From a checkpoint of a small transformer trained on Wikipedia: RMSNorm before each block, tied embeddings.
Each number is 500 + 50 x the weight over its row's rms, rounded and kept within 0 to 999. Layers, rows and columns count from 0. Numbers have three digits each. The size before them is the row's rms in percent of the matrix's.

# layer 4 attention query, 64x64, rms 0.111, rows 0-63, columns 0-63
093:456479487523542540485526444551522509452555492597414466368517462514520581471526504540584503482491500612509469592538609485488552527477541588414573524531499505558475544572533447531434483510486536
105:488493501472532502512531470504531489533399475572404445352501453512472514527535575494527584502535441469523428495645513575410566564509516470509492509500494615500563512528454539464553458507502465
106:545523455474557510463501529561568512398470465494414456358521561469477502502453513545475519450514399456510504533437534564566513424529477444558518544544525593472583487541595512550542557535455472
103:531524547514505571455482360469458576420509510440530546523536549604556519538572488502510510490431502607479478518483545456453561485509587539493538541449465539536502541529465435463427402478562580
087:486474492544422570530518503449508440498430420466610504481429471467465590459509518521472496502424515445596521546521521387543507545496444515519513412433515456538396574494530434526525515602521454
100:531565428537524466551523469589557388521497459554505562581514433410481450491542559514461537493533534495441444546560510433434525518508414595577500433525514502408512520580495566503518490530445449
091:470439502484502530522487522502466482461459467458554461570479431535468604453476513585456610443535589405553511561523518471529490493438520519517441411497556377575473495463466478429511422458513422
101:424419553538454532528479588462505526470564452462483496502480474453575597438520530537573562483464582429513527490567479493454545528472497461504429448487574438483419445525590495377579522533477490
099:456485470500467455578471556475535460466546480497559495513510543517550478421420457525643524572499616555464476576525519525523443539508528567487558472472589421495415527535503417492501563540495403
085:510526493562541473594528480528475617506519555567466532536521495509493532561424514492496532519519443457496536475498485631548564418525505447647540508491471557464571535552425522517628509508470525
098:423556517441492478536525526482508518475477484533513589493511515383514546475396504508534526461385675511418514539534523517487401474506519528555551529498523503443577562514495528596496484498513567
106:551534470476458553379602455503491500526566549548475579530479489424532503530463524480525515511458570465475464542545508532459510423544487414468455443565572438482593482563417594458441535551499570
094:470555507419489557499526661471521522552555452508496465434482479459451570519530428473383518452528518464590520481522527536493471516574544471499510468421637438535437509434550511492491546482446515
090:502501438483431532482566555478427562457620497448515491551472592497572515513477426508523515496517485592536487391480398540538546567524517539548455480407481514475482403477470578431525558497503443
104:555501543564537467521484483472476387448521459483578464567549558512536578569480521447519567451519409538497491454586556473573494504491486532492470501479528356480475516567468430517565530474557385
095:546498480454554539523429483578472647485475503537502569526544480476446502571540463455505541379472557567453503525505480498420533436551462494518484478581514615514409425503520497426453576513495510
095:500476571462401578497525465479479574427577502523534491525491465509512492556515532467370451440527440625494452473563472481559570520354528490522530521535573468527536482413520554498461479489529492
097:372480496509431476445510585490466564500544508591494481510462473408620419509506569485494483542508520472531463530459461498551498544451457576449505490559488532502445445575616495463441430467562559
090:545452512467459451539434520382495558463515605505435578559492502426510575529438510460483527461462536543474503492418573559516481536489513477616480465518460397478498511415453504559538396460524472
098:478512446542541498514488469625542466514524470507391494613529490514484478439561558394449507461524513495517523476481585423405504521451456439478405546438483428535536479511532584496560554572535516
079:526487488481418552544486452502519462408504514499530480413473537576522534517556562469369479413512474435550443467569541560497517527516546490468557541577522558514465572628559558534445551491496431
083:449438564361470500527583509539390457425505519520445493560478481408439503578533580473580505492443552535501500423529452553507458532500477427536475572517486454501504512504521568469571455501591494
085:378428525522537450533436517430570415504529377531455516476496444582562496465489511484502488511541529396501443564483538456491491561441435525412513506486545540489426530466592539546416504508528537
089:548436527446529536577531502485550597526557485538606534485440534473555478439543577487527544531366501551476431438527412498519440528539466517485529525423539483526451585455555535543513577573490467
110:604559465466515567423537499473513456500537485494543540454505584582511403460527478472511547512596490462552421465464447553386537478600529538559526502432545565518516508561540556484495566538495581
097:518517471537534484452549505577468580418562554484433486590494486460469499544580437546551519496458450496404506525469478524475525422498489471479484534627483619543576411479506436412495517497479575
095:547518520544530487509520421502522541508489415505468516522507513500434412470554506374467472549473528553386519444439515442530489475547534471474487632462453501527496538388511394462595526566505456
094:496477441502603625433528504495499431524494535561529531407471473482519566503529518522475536528548507460593505470555403569489467423474539459552583495542443492540612494528370543495494492455514508
115:551453428515488572400504534501543507501600462543471568573512450552491503450483510406446562561531491484460401465513494504567575496511530477508513495532508549411591523595536566556547485487443403
089:483474590473395423360507544475567471522563522575516485432553504502493466541586524490630534438543507512558568537565536548477494565502551520444438474462570478506463447531515520486473463509433487
096:504505560613475425472493567509447374457546475485522504516475565406561488538606523480614474513463464566475416475475507491506619460518521527450544550505472503520508554523464558524470501396509523
108:431384484480536468555472457491460595443597518468570582483441530468493497445506452451419436421468472480443500536498454519483463440525529531518624473595476541563507455515443510521498528519602490
088:521523523522482579492634552465414565478457534490550446434583515492510469574549555411565494567547415575532521509453508415542531523518468456468498536480539497486465571494545461605523514438432460
093:542477493403467516376525447460465523514425525502596511464595523457469554566449437518576535556519544544597557564563499495553482576431542534572511458509466487478527480480537428499456415486547474
101:514493505483540460506471496519508543520625474565487609494481548503552481541543549496454430484545606508470441515557470445418533479500430637530502465494528533502478448444440549473434451360513475
073:486539496508469584502552510496505586558555538460584543489577433496532507417527420481473546440522501512564543373427503521546546450568507513381550416485455540567475526490504536400503507479508563
121:559466471550491525540468365543469581446458578523507570472545434528543482537491564483494493545524517539523509515513464467528478467427506490637473461433422494508585416505438467437520416422566482
089:382513462462503520514459489504406478482440492561450531531520457514507490524468431394529428580615526464492502469466509527491564534541442448522500514508551582482465432479522582499558472665513494
103:379437500495509551575504451482538572372537515426567522484539485434496509433455455543472393448433500474515511476438519501595457473491470413433540540460519504564499527468531496484545490435560579
091:480479484558680577530467473557477429502481511521565412444490542470443491439501501514563575471448493457546527485502539479537508477482540531451566514543478499557553587543412432465496603435480532
112:601514521444541404548564464547547533540465521471561482439475480426481449485396459526559513492491430674540423519513483501468500513410522558453516539476508548520429467512429497484483545532542552
109:539501565453454586360567552438531428411497406483471546519500525537525487507543480587419437471522545470553541505465541439522488482483605495405436454510536463525469494516580559527464483459477526
111:577511417548555539547514549560456461410482526477522445505594522460468441498513468497515524463614450547435426580448517510444587452515501485525480467601519605554489478554541472572489544481473428
093:451456537509502518484550450442515507469457408431539576442420527487454638530469440528447485420473517516475447490493485519514495369514530513510478499406544470590535468506507504457532465503522349
129:502400488562474585463512519450477565428586497499562516546426435550518568401464518529534592536458521475499520474510557499545606518439536489431540444570505506539530589583558450455489443479513486
097:557515482461461532492476591461473499554573491462637529492417575499495517500463497528571484540425572554524438524542446513523437429578489524476538430547561460460450587473517455479375526451497464
106:505509487444469433548437528398626531560568501498491563497527526410537511469467538536470507524441577506454542497507569453476500517508497567451425486501485594459427562580546521461374484474428532
104:460462450570533525509449542512552449617548505481492394452499551501518458416564491573478433454596441506533489486461510464458525497373575410466506602484425523526563505499501555490559501484508476
099:569432442535378462572483519435576608541543511401504472570514416511462465517528385455457467505425558568441473516495481500514546496510499496597509465468502515465559482474552504502568448514437527
108:515465537540527504554449524463545393467498424468561489494460598544527414450614559493512473493473507588455463486536502431428567504490471597441534525449551468518354510492569475489525507544476475
093:555506499542437454500593518519443479471430531406457516530521447482481478536557445466496573487396483519487527483490450548429504454506497550558612548572499538566553521515408556567475388437468566
115:547505521475453517500496526612562549492459553465483469500626502440481392469507475436536495502438498567527432494445539515552536425491426467446505570538552487516555538441431403427492556408454524
103:386442512474504497434472482529468490471656511501558574515439440489524524409534503482505436501475575455456466430472601465451466459465463537461499530522548466581452573455456584510432547483533519
110:368494547438501481480540527500387519505486522497435579599444518415468473534451423440580484547536545459422494495420465470448453607539504566543488535491576502473448457504472492522507433449504498
107:564493461528467528504546478550479511428592558494505508590556582531507526571404513415395467427585516573552502430497484467500489494534476496529582503460564526542593504503450460533452479417497418
111:529534477403535543529511568506559541478527440464484473534560589477376456518522563466360476434481545552471483437488495455447488552497478473573523500419550534473437506372527540526430535519501493
121:533519491547494433487457438594525465407492473520443499480482531491462391573463585446504460557561476500472492476526605504494508523508426506559487585434451572432635520476481470521550501599480477
112:466456532513515591597488406516470450556561465554497537519421496454533516497545539473493445529455530539456459460571490466409610525513494573515392501455486412518405527454476469462583505553477432
118:465559522516513529530547512571482523526428515501474517431575485458473432375454476464495547531492441550539416435528482492552492453485488548412571574588510533538544548519537539583462545387550414
083:465533444502384477479489613475525446475564502604558543457479512491601452554587495547518516520531468520482466550473455518437520477620451408501528519520417521513534566483591407484470497461509500
084:562488478436456454537575431503458564515433522515435472379550520467494518532534491515490438508461515622405495473573471531449457414596505537473558595534425519488487549533527476561543436501542470
108:463541501526519503488470541385412445448429471561487492478495542433423556508470433574424461522489500540472541472450498479510506402524603621496516560595498456580545509460498412534450488513505460
090:496496528547524496446481507534532522631513514490573476445521422384527474562559532514572463464386455540633484498569542441481508484442532499489437505604518470553413461517473469496476554480450505
098:454543527447417466431546458523450436471488509520337497424551496482374503474487486545466497451470446497451543465515536502585520542566508469450517517589486437576543495514461495467538380475539488
# layer 4 attention key, 64x64, rms 0.112, rows 0-63, columns 0-63
096:470476477531515488549462463487507555459458548512418515424546425406487488552504495468548485493446517564483421537575579486488578484508518574422520558554458604490463571580530413540430464399494547
101:574547509512516491467455550491556509571442515578507463341516441521436545594508522525510516495571482408509555520527524560417534468543528546498489476435534621527575532479449518493475487513391486
109:507519441515487464528526557496516543429456410561400479415534545472481525538430571523504524481525455415516476502405556565560467441541508408534494515534498583515622526587548459529571522489561477
103:502441597531531513506534415479463556440410607429532531466543522476525499517482414455541452489470505666499405502480467470453553428466533519422459534434483526518481497448449449500464506488540563
086:481507531508535542588461480413542524482439408473532496438536476469503544472545536564424487527456550427513536560564500430524449529562492493494438398441522408497405464501645420488472487501481475
099:477568443565594503578479382568481484516512456554509557525491493519521505479414516425488509560517482482449469439633551455486505577534421605562480446536498587500526493581462530510523524487450519
093:428500461561436594534501515483513465536391505516502449531454418531468606490473424600482532464531546524533531554583454429579497526373542543558523419521543456539510494482497466483464503466459440
087:450419503534505539462498619436433547494562482480503468545484470489510611512432466530540539502494499487488534527504422517513553516480462457466367445538642567522448465503589456431517571540473486
101:530520518548440467484379568447540479535564406508526486516382561532486491440428454551549518468440580538492486515502564524483530509559509587509569454458531477463392603540509473475455562526444495
085:543489532540550502466478454558563536525556577517501406534509469560499520512510481532490553457542447539497461541539472628527544439541425410617545525449531405432576556558507485454563467484438458
092:486457508465513485536532537539517537504480510567454589497429491398570523461401505512549474567376587501475524558504471549461407427532434569542528525526523483476543549515432438574549523515527602
100:467472446513443577469625456527538471532531534497436467572469502458570624499469543494538505475458596493474512475538482531390586469529509514559507477522483481470590476614449595466475458461524531
094:496418481437555610479477615485536566555519434518404492542504559532402591515529540551404506513471550473537590500504453581477501529494523480562505499505426508486443489430585500525513468434458486
084:547462550536454440402460613470468522439527504405527575556499528523513492578480501479538549476515522501503427480514433505510581549540473417516500466423587471419537369469482530452486462442566521
101:553567439534476561488505481479439479500509426480584520557546495490503557531495434410432558528485469575521443468527532428568551511509491582494533436568606484473511507473590419602531549488448418
090:504473452500583494625517513506488687518513581453419495571487525508446483505528470476493492360444559537429547502412503512447503504514472471485523468477532578535506474492398472486494529504499493
094:446398544547416504496491565531510526482533520475523529564533429570468561577605543421427506414481546600473529460545518496472460440430555499547552451565510471555534516485529497471388458484552491
097:368545517488456446463500530483515496546564503493513505493461510517551399523499446484446442482512515476495468504465448547447495579495417473403556517567603540574472522441532535487345465450497579
095:461501492517472484509570484475424562459532583534532528550519465423577527556384492473473541533468519535577465474499502554619482472406532422578458554560563367445499499472449492544470485515490471
104:482527468515524508558511457615529375449509497522429497526488456459481514542567536481427483452544514461499521436518571465430557553499434432470415568396593527484520473450495584474553532526406501
081:553476541427530534562465543532433462489463472557493529444552479526425481511539577546421488459528596461486441480490588502522565357518498488530473496505562502584503554525567497589514457374499469
085:521556524466490517413589559497370474521534494492517517503470468363483500543564485447553499517396495489434498430493432493527423435568479411492390493486523457505512517437472554502518517468422555
081:430441533602519499548417569456589419510548540483435462419430443518550525472481523484475410492540527391457526536505588468525487500483477561411514548497552486563426464484537493570458552453485478
092:545406554436470500521466491419515583487521452490517525508402523565505494563550512443507429503384526490470507454447520492413471555539451512570539548395522471501427590496580514569474508574443529
107:556527495451577597470511474495478497492437463402445493471431587601440506486452521472526501539606520504456476480426459539419530535568591483539540520402531571487509471552559543534498491491494601
091:504520480489451511482577425602460654423517496529502388554523529458538513461515447560598525477492454605491535524460462447492495495500487450478504515580467560572541444559456527436476532432522476
092:484492456496546496509529443563504555441559572518558488491499543479430463504561555469476458568457424535411493469506540436490515473595502492513446550456451484538459531345520460489499616608499425
099:509495435490531520433466469475546481600476549502494491510466434529543546534589505582519555474473544474566494547553382578460446400484593525540580496495514546459589537552487614504543453473540516
109:444472509445456560494488486515489487382530558526497546499485554500490540469465503446430494540568470452445423424510479525621583461518442449515557512484513552473622502560484602533457463478498378
083:484489575495494537446436552441496478573548465559437527463547508474475541568512474494563541515546547574438481479566559579434607571472589478386420535556488525551553426537511483501551503520432490
090:507503542471521516496497613424434357452548472492545518595470597450505478595554494469528470507446469528484442528497525511452503539545528582509536515531512480549495566512418577551392571456463502
108:515427516497517438528433392559477611517496500462550588567403427481493482501444501486454502427487509475464403538458420489454441388457554449549541505553489464567469470479489489500579516491561460
098:529497559519355436518487550426445466483499485589507497509477565427527541525508513559526537457433523562579522524514523600492557546532442525500435463458593552469435513430518427464439578528445463
095:509545493548435540519549473491428584596394502517586498486479476484501486530474518538520513511536492543561517406566443560573502490510581473509446538546547508597493497367476552523459510373497455
094:434509451543390534425509438517520420517512506516498542608522441448381471419554469412475488478520479508489527491547573504426462457589486531461473575520444451535470524549539567514506499570540585
085:522533517393425619441460561532563512512515459462427573476475451479443522474529541487509547454470563488565562540460491403592549467528493438468484461514550437547532431483494467511487592466513607
103:460462417512455468568499498472505505577379451591520486541552432445573549502452509492445482511539603492578460532594526377498441493404486523538465542511491483525501536480526539521520382492507481
102:500579450501370517426489604601459445550486402485455445400475466550491434581387441531473546485552557468490514537477443493462481550534513517497439494535542539443484444498498491503471505433495530
102:453428533424513488483502512462622571520508526488447460482486454562502487433500519518456510411456566489476540555453503551536458551472501551505528479464621532446453467536694458503481479519560476
089:431569527484591588462512467476519567452518549460553559529539512481523522448600581471454480469573503493511483469458571475535514389527508452519501389496448603512564590457483436523497512468564555
106:510480537455481489592474448384494553543466491469551499517483551560554440492619431481558499467465579616445468520542485467461498487593510501516529437437460485483367539535491499496498531534488606
092:522512520468455447507593530491408549476532486555446535455527504560535511523530516419414490499508414540501541503476571536583405497485545566456493530567550443556525440411444501420506448432617530
105:441531481451553484536468494424406532416489476504580563493371504530506552552491470438543474468555529486445513489500619395459434534480436479515478521543538584493424396525544474473505507496572481
103:583531496457492470500450528459564539499567417498439522546477494535568532618453504434441499388478514511455478487468480452501514488526488466653579615502484515479544524427483557487439419499495461
128:445481438403565517632505538550559539539528495484546522472525513473568556507485551454471437578486444595528472493439548471569511498550540465510567552536532538528598505500550465468515529348499483
099:559484544486511443480437443549513611477480551519596435582503489508544376485502475490447453493516496602536519478457454509500468392528499446517455584389587456547486474473481442500511544445555480
098:537516404579489577489542528524555492497484451522527444451562510584484500455586483433581517543407450488444520546491498490457408493499489570435490544590522467598481492596519401550476546514477558
094:362368467500530518546431565554468543513521528415490576480464554522520509466561608505478469503608444530485458536507491548531582420456476497470503494557504551467421510476488472530553474539547567
099:518409499496444487572508430548597449481421402506484466527486470536528545494501481493499466523410579589532511512498476402471520564407465442497491586490651470503518425483507489498504497568449471
113:539500625540488429530499404462465499450472527470480435504499498547475428506623587464458450448468433567482474548546555512443528552506398522515461496505469417462452472527587490440520457589538527
088:568518495464524374482532388426546456446417559522496566531503499507558568470461539465579463507395619526529507517542546447489484507501458512483498440498518442461511481543497606503491490394545531
114:452495585496492462531475556527478526504606505507537511543517460471533508497491559482561448378403584588542490471489561483477449516499511551427498474370534504437428545456475452597417555522534521
112:515489435471481440442519505548531433577573519563500580531488462537452334496489527453426511525531537521400438540484508522527471488586445493502586445538477527433455505470585450525462561512525578
102:593479511654479505523575497474567522500577417543492554487522497548561465465426487450595554565537557460510434399568472554478581439522489475520499472492543491541512473525529449439584541476498497
104:509512466443375535509381591524590527477541529534565559552533431480432532566461444480499441523481522506487547458533592466517490521591473562551477521400550463490433511406518504491478505503447449
122:526451521496449527402489408498483566496572574522492435482501434511412491485503488433445445490484460518519560446531500493494532616482461466508452493535430433584403480494525405493495537593393553
128:479524526544386510536446485490475432509528512531430481450519487500444461508463467511440432524551584459421361468493539520491542597422489515434465546467498585442529566545501484575554482564405527
120:634510524554491522492526598525529506548513465540430464501427475466506444521528644491500534556522452528462500534480512478432611493429410495505481532503422478486467502548533525428559509606417507
119:496508561518533479471422489465531494518571545506585581519477454530564542454509553539519506476463546489547551532465595530475501404652463584395553475490405522488471501488516433516451558432564511
083:498413504513416443591505508463456504406546546456438502552469525446432457412575556582519470438441516445520504523454518491507545451425543488458562526491561492471570520501578563595494418479536559
107:524542528551463455451541501358521569524470630512512585415443482547498432535409474495538529493436564490537537608436435501514443523515471495453504479506494506504504478547510453534484460539437386
120:521631509573522484478564456469551524489551452496549502495462524487458495543519470485474417380533494472422518551487458406543509415537479449459488490443468484509562506330465475500512413463457454
102:484479478444488477504523517506468485467429525490609500530500609570478463460563571501522546430452528597564462606524513564418520428481483561483536475468446488545393540435541470430435527521571550
104:503623580510534400397523477499527545492550496453479518403530458489474529504412550521561559531503496391579521475464576504587473486473587494442484488476459530531499442549524510477425410478540472
# layer 4 attention value, 64x64, rms 0.147, rows 0-42, columns 0-63
100:540413451526463501446436616488491527462623471427491564490609550441445494432551487510529520436505554486477500506511498601473553452482549533601506512501512570476496533523462549506560615518526536
111:442526509444472522491445429610475468541425432483464486515445493548528423545464456465552538418495539466593428481535545486493509597493420519400466537455458509492474530513534395454425557492503591
120:501477537513513441550487490557584537538525519496547524532516476568545592525463594451468539516544388453483573484506466547478483450526475498490482539558409504550465516405430328515567472539464463
116:531551575506517456511589495510506610509529464534446478467426422489463531468518549426464504474498453490516545453522503543475443569426503439470392559468538429590585482465603483573463559514432547
125:404555448480441489521532500513576394585418579481544425565456480469476454468447489527468533519526481489550480548473482531440516451559547469457494461461448472464438508413380526483477458421525401
099:437599524414509526482526552462513594482432467553526455463475508580437481537497442530467515520508553503546397479581565523514339539436512483511533561557491510511516446458495436496466451468474597
133:538503532571451440513503482472514521557580545607536530531525501548462479558579491485489472577466428517429567496476441678581552501547499525461580577513492433590459521472524503539512476495503519
112:461537481606457515482438484539507462455620455491501407488496514479540505494526509548519493416449480503422510466445446545647579499484510611509595529426477490466415471540443462485481502509558534
125:592527459518525601491552432486601448483496449493564458599484504500479514506566583517521456518561499478528466473502521370519477454537411512378504563541472457480517522568515513588439462503467560
123:517453482526580540469505556505540382459518443452489501480495475504503579444434523556421522410570435501568489590593518531466514488508524589519608482621508451512433517510480489449523500515419474
118:548530491532572572524505440488538428546516508621540485583402515479472512554580566557488466533456475523558465531547556514545525534588536437463631453564504482513478525454445572563500426507467505
114:471503449487477563501537507534464445407492505441471398490473499590545563493555556628538548571498453503481446448485540509476482442517492609455479425529561591477435534544495446456387515492536525
116:407493521477523476497566550551474574459379533584556493468437539506439449526600481577502552495479492462592504427543523600447501509498546527584457567520487518541535509467466414454475495512495596
121:524604592511500441527506482570516518517425532500609415513524473484454550472491577584463518465499562493447520490483515453578545470489493533523521496538443521573468470514448465466624414634489464
103:461457539534478524457559462366542524467512495566530552436512559492456382500553491584469459549481558552468484442456495494544487521475557517566610548480533451430527455557546566558424453426524526
116:521545533487471427498462521521506503537557507511546548547517442394406481452479598487648528462440603486551510467524541549525512544530469448518382514511430398512557520484470480494497455562557472
102:566509469533479474517449581530453451370520533467421433495525449502520631490449493522618527511443522474511454598525583458465481452528527518426395457490509425499525485518553506507467478515436445
123:490441476492561515579470462487561456436583460492517554499498505569619545520442457561467466553472541531487550593487501537573430520598619470556592504443518566457551539478448470434505494516522494
119:535523438558409463487476462439478510495497561499563489440560556509546416519481503538583523560503529555453478386519594524523566544543493576576445463507485387480460515516449453527415433447501430
105:541426550551591417538505477517509386438513530561506561454515518469526476552487497569524486436431513531525470489499546600509462439470505449415598520460480542405469438587522526609497519498456531
128:471448511487446500458487533489537634513474472516492580477507451533481561437567534525491495436520531560439471592528609429536547542509554538502510527464462632480472503485422470616536491476407474
108:609522461468552567490525526490484521439436531523546474469455537570605447470517512592461559468540496571533482436490522522503553580569598474605429483475522535495439516477410542603504555515517506
108:498534461448536443439569507483539485557510544509587599504563493428465485462551486498586527495512561481517518530541589422579472497532422503432530449420490510504534529607432500513476518548611400
117:590443495549493481495486519435557531494546475493469555473552539503516663495608535450518536472473539515507478543494587426479519494461499453500498602486476539467461473514495531588478558459412360
141:535517443501411487534525470451451512583523517507538526552458488384423538483532537462420466517550523586524499496639557507455498445414470461528450585590506531477492483539481572435447413480502465
124:365522475559498455570570492559485512549585437510417469526490486487472561545578442541595477522473458476448446522485435505574473481432540567389510527501495534481548484529545451512445463548582563
129:432547440456595493541551503561473491486427470549623507500537473429475469456489516531553369475372611480500499510528438540455551488540502493507574491533481512435568531564485487461518494545456563
115:513543491538552358508486491509566486415459499496509445474513489495549584475517449524589490432500523545429545467566606515616552579486565558538538513444513485496487535441438445470562480471439433
114:491456510474517557533499480488583467495490526464494527534512481483488500467478494464526488468530452421488490547426560486470409484586469454390451400370434510538580545485415481579569531437385528
119:537547516487441576475501452370478478410533514497506452505531514528459539457539534573557522551527513480492442489440533558456479531516563415518406433520517396551525605556447489452490419417441479
115:511573431454437477496462530531361444477588499496435519516469483427436488477540470516578462449448579536527420521524523608482549539511527438456513413580481507550539493514517546565451570533448548
116:537506429554488537480468426539490534565586452445549520507576530462552427515387489470444443532545540469491514561558454393451574465516554457540529420528533452486567564583520468495536491600531504
086:504535461492415446599381483478432409505496611464472490476542483475443573567426494434542438579490498537522536460454483478472461430509493432449427520523456406527488479555578512470477462520508439
090:526536458499558537574511513453468466474506470531556485504603542446495496395588566474401511466564486576428478463520501541447567389509561490584493575548552518513463534613518538470541514475449540
077:395432548551566449532488497499564431506459398563455535529499563560498588463451459570518465509536608519572461498534573485445476524509625597483557553538470474545489552533524499524512516497451503
068:504596430508509572511383464484489439461580489524500400501468428448535446576437445488559488402473464435506498451563515476551551524562448512454531519463502537575471524412535551464571437527522462
078:490655523507475481577468489512459492469494458486579448514478546507532564602515524495469544520497496495536486385435512488570536482472534526459365548564391503529451569518493482528593529446515541
089:535506499502468447477612431573504566517475528493485403461541489562529494529473541434485474577481411565462485590414442492540464493468510472495492583489556500573567436511647552531532500542555507
085:435525465465612425513436518495506430343536549519549516529511490464548565556448585562517478542443590508530531497415518503566439518519571468520488427472522503454539525495565575455499497553549535
082:481552485476582495523423529481535482621549355500541576548498556540512600502555479516532479460577588531418530576500494481487442472472453467497516589519538540460526537525415467503519450561452528
073:522470519608454471521558507510503468470691483523484579449566508525470460535532389508597536491535513477486566558484572512549529423540535497540537453436519486514571448497463495442483554537560514
087:467492559508484591489442550515425547401530598537544488506513499539552529425608535581488595564532523543476519546452538482518535636530478506501523482472538583476459502554398538554463505506530466
068:481568466500451534537546551521519554491486502544477473606400527504461582485458567485546461490559562508480533536470502439517595413487489565457547462392521461474430428510550610556451483480463589
# layer 4 attention output (transposed), 64x64, rms 0.127, rows 0-42, columns 0-63
100:479587553496565515497477433535455402511350530506532489501498465552530435529537454487403473539539502523572515527440560418539415564450500471400482479527475456560456484422503441534415499499514526
104:554417501581507500456543525437466485438515573515549531509516539516507620526497547484454555495499443489433477511462452555487504317511516457574546533517495437515630546511448528512521482511522411
126:490544485460482491456553459482522417441522500475381520497443559453554540552471479531599479547466576573452429533491490521437537547489529523545516549464518487519578453584512640470458484497564611
121:561512465584463432506444473434501422500473497446537562552513526550563488491426435540570487566558510486502418611524488475485513512496495621569559426471499490400487465552397503507530445461559491
138:565479518496535548410525457523535637417583417532488509438461537487516516506504529452511492497412462528465498443511534556564548556505507440527565529533555532534491461608661485484537544528508509
114:501459433607458501473503473501427432497532529447483537646429538567530417430441500472471462520531486464411488489456500507464557485580475549536446489475513435482539521569516550520569548601492414
143:479494435480535522568539438496546495442420462403477499493548500439539562459422471550552555505556581515571454568530572408444525539442451477553407426488547517507495430555459488400487528500515559
115:478491540500573619480511450462514569506426568550474561494516407522454614536494493440446568509521572448572562453501518475449473525463499369521439458485524475512611488485449514480481443469507562
138:413428548453502448542427580433421630486495543470474494506487535503514523504434412515544518452476558519491531501438444640433498498514531498602496511497533507482481460404486464464600522527515532
130:529540560500411490438558454463460556480479516496466554538501545499550433553501500442542452630386584527424548505412533435474473511528508427456431586463504476477512491417500428473455486544526560
122:472428519500455470542569518486482643406529513401465476519534506532470520523434451468532517416521481488460565479443439458486507513518439420513398523453560552493458383513530448385511499489520463
118:494461552451526461540510517544544560547542480562497583521476484451454502545481536394434459430454579510525516458496491494516442506476475408588504524417454409489553488399498573539606527604516457
122:569453502533502508564467496501531387432575472409479578619518490527544531462415497467421430484553497468392468534423553437562501464433477464495462476516539463477516486569558563550524531487472449
123:416486477437457533512478596484551524476574537460486552524486530482572480499504494438488429557567543476491436386463468531488564544499503436506430515449491561452533481524573622481442480364494563
092:504516430548507525571429534552482491535473507457476460566521441526470554448494477509508540432496497347506564548509561513495517516518449507448413385557555495524433499467524396430574569535412492
117:495457453568534532532486471451538476481453462461445465419450518641539506509494454475398437515594418470472407493428467483450558504481520490441595551481534605581525459526557472500465468474531491
113:483452500448509473492516415480521564635485455520537527487468502592482386462493520435406397558525493518488523421532419468482455522459525516549586589431458495535511528435498491478554460534588486
125:429488526507430480406609473494499491540420486550414463512549463531454480551539537433477539476476460474496537481582483440432499602460471477425370485510524440501433427474530592451487494567484484
113:438473437509595533510471555556578522519528468529404487439450422450488512414492522519444464448517543367501512586456520490439460429476438480476563579561501555596532515517559489458551537526508543
105:512540427445435562488506486502524535503512501391539520583523492568403559519558467544431530491509528487420566505513421434476509526494540516541458370488505445563469449380496455393464463497482518
138:499557452492487500419478546542397390559509493451531460594496559482527423478481475468518486518535490425578500431443393556540413526501476466507487499563534428477536428502515542388463528541577521
103:338464473505495457545442503567495494456565488542497493602491437442481465486484475471485432446458504458385527532454480459533373503495421487453555494621502500466494468497544554528422475471516484
113:578491469525466579480463590465438504522517431462493407462439490531476478562532516541384457447501444513560456484452424557476585515498515432539504519629516590517472473432560490511512520511402540
119:506543463487551483474501493512421478548489511473566460521429505510498415531488448556504445512529509512570546445480358547486418508534458548517541476472535539560408454444460489408463557546539661
146:514513497495573477453496601486544490474489442467502498385509595515496429447434450529575496529559504479511504511364463512539475531582510509465537513405540564493420508498566430561534603543443535
124:583466537451510566529488486425525435536418496475519556450460522513430551533407512484395543468541592455585533450554521558489499496519525474614468444388534427429502479488467528523574488525466481
141:479421583535457533464440554424515536444559467480468454575546524596513518499570502492431502455587443555538482451485562462537575505443582496449445505455571454539476481417601485470460492462553435
112:464515502483423574373539499497515566541546533525436591529473421516538397492476526499381471546551534408521474544454452481488506510445483490479444457554531546484525412517444602429466485480535550
105:535522545457461445423489464483456542523530513457550474494482473511540508510534468530506556513416466565516443508602422560474527508448568545575527535645422474457445437527513554432528425546605443
119:444433539528558360625449455554549555559479457491510511426435454500524440481477524456473450518472508465477444522528529471454507497502479528487503556508458611460411466449525530433519538606571450
113:532465430554536529517523466488546511474386507464575452470514497594461457464498480464336487542559457512536529514465480378542456493467527476502547526475503472495484486442569437497509503453603377
118:458500624500501434484444613451469466488400529545444430404549535493476515542569538518575515495524480485522574560496573528484508518496532513460464612493481487503473551431542446478489451366486514
082:464448546578518579405523440551465512483622547511540500645474450539533512421508502520544537435472520473441553490450471533574512458462470428448467460550527488514569511494429459401526533443498522
085:594502509499409484436540518616559499478540515427420476546500497511414459552518488562515485456528463549511450572495524530516463507485450591579542473456447467435536456518472563617476471431526400
078:529482537493512543520407616412470453532548512492634518457413417451567540567455510553490529530462522474549450454569516502556525548439503496489553473534556502456370461493491487482461437477456447
074:503407567644503482482504490420461483506446445545569561485502555552577546450577536453460509587635507487505481519419508450450501442532467587429528524484493504513476427554490481489461531545527484
073:533436444596522542401531399525461509491495541533488494492442478495455380477479535416531522490562464485403474479569443469518506589496482478480529548518579452563489453539556445464475540632473469
081:507477514540543470576504541558482548411494550445425527500648538435396412474471429462470496423554414524420551496487516504528511468473472460497542515597420512556544496470469439497547519438515482
080:541503525481535575465431437436441571636584427493531539491407576491509505427447387511532519551483540463443500447547498543475550437520536579505513516543509511507466534606461433523455534491483494
078:447475440513465613480526523477496534432519551543470508477448423524522487464528507549495498526392532457608534516518564487484505551522510592457517360488483435479397588585526414523476541479539507
062:609495503503522524475499484410522600524360464437577470511594544502573513466518547457565488544499477627494441495527404467496548448515485464507460448466518545444524552458564497508480468437520442
073:467440484523473411442469481383545501528479460458437572497458492463459496494365469473556495422430530482535469496507511571533556372511520550479448560448546419475444494501511466466589541579519499
070:525408598548516429460428482423544462523513475464378484408534431567555453479503474507494518520501480421497470509561603430513504577495516495487468507568422503518536539480520451418474472534535394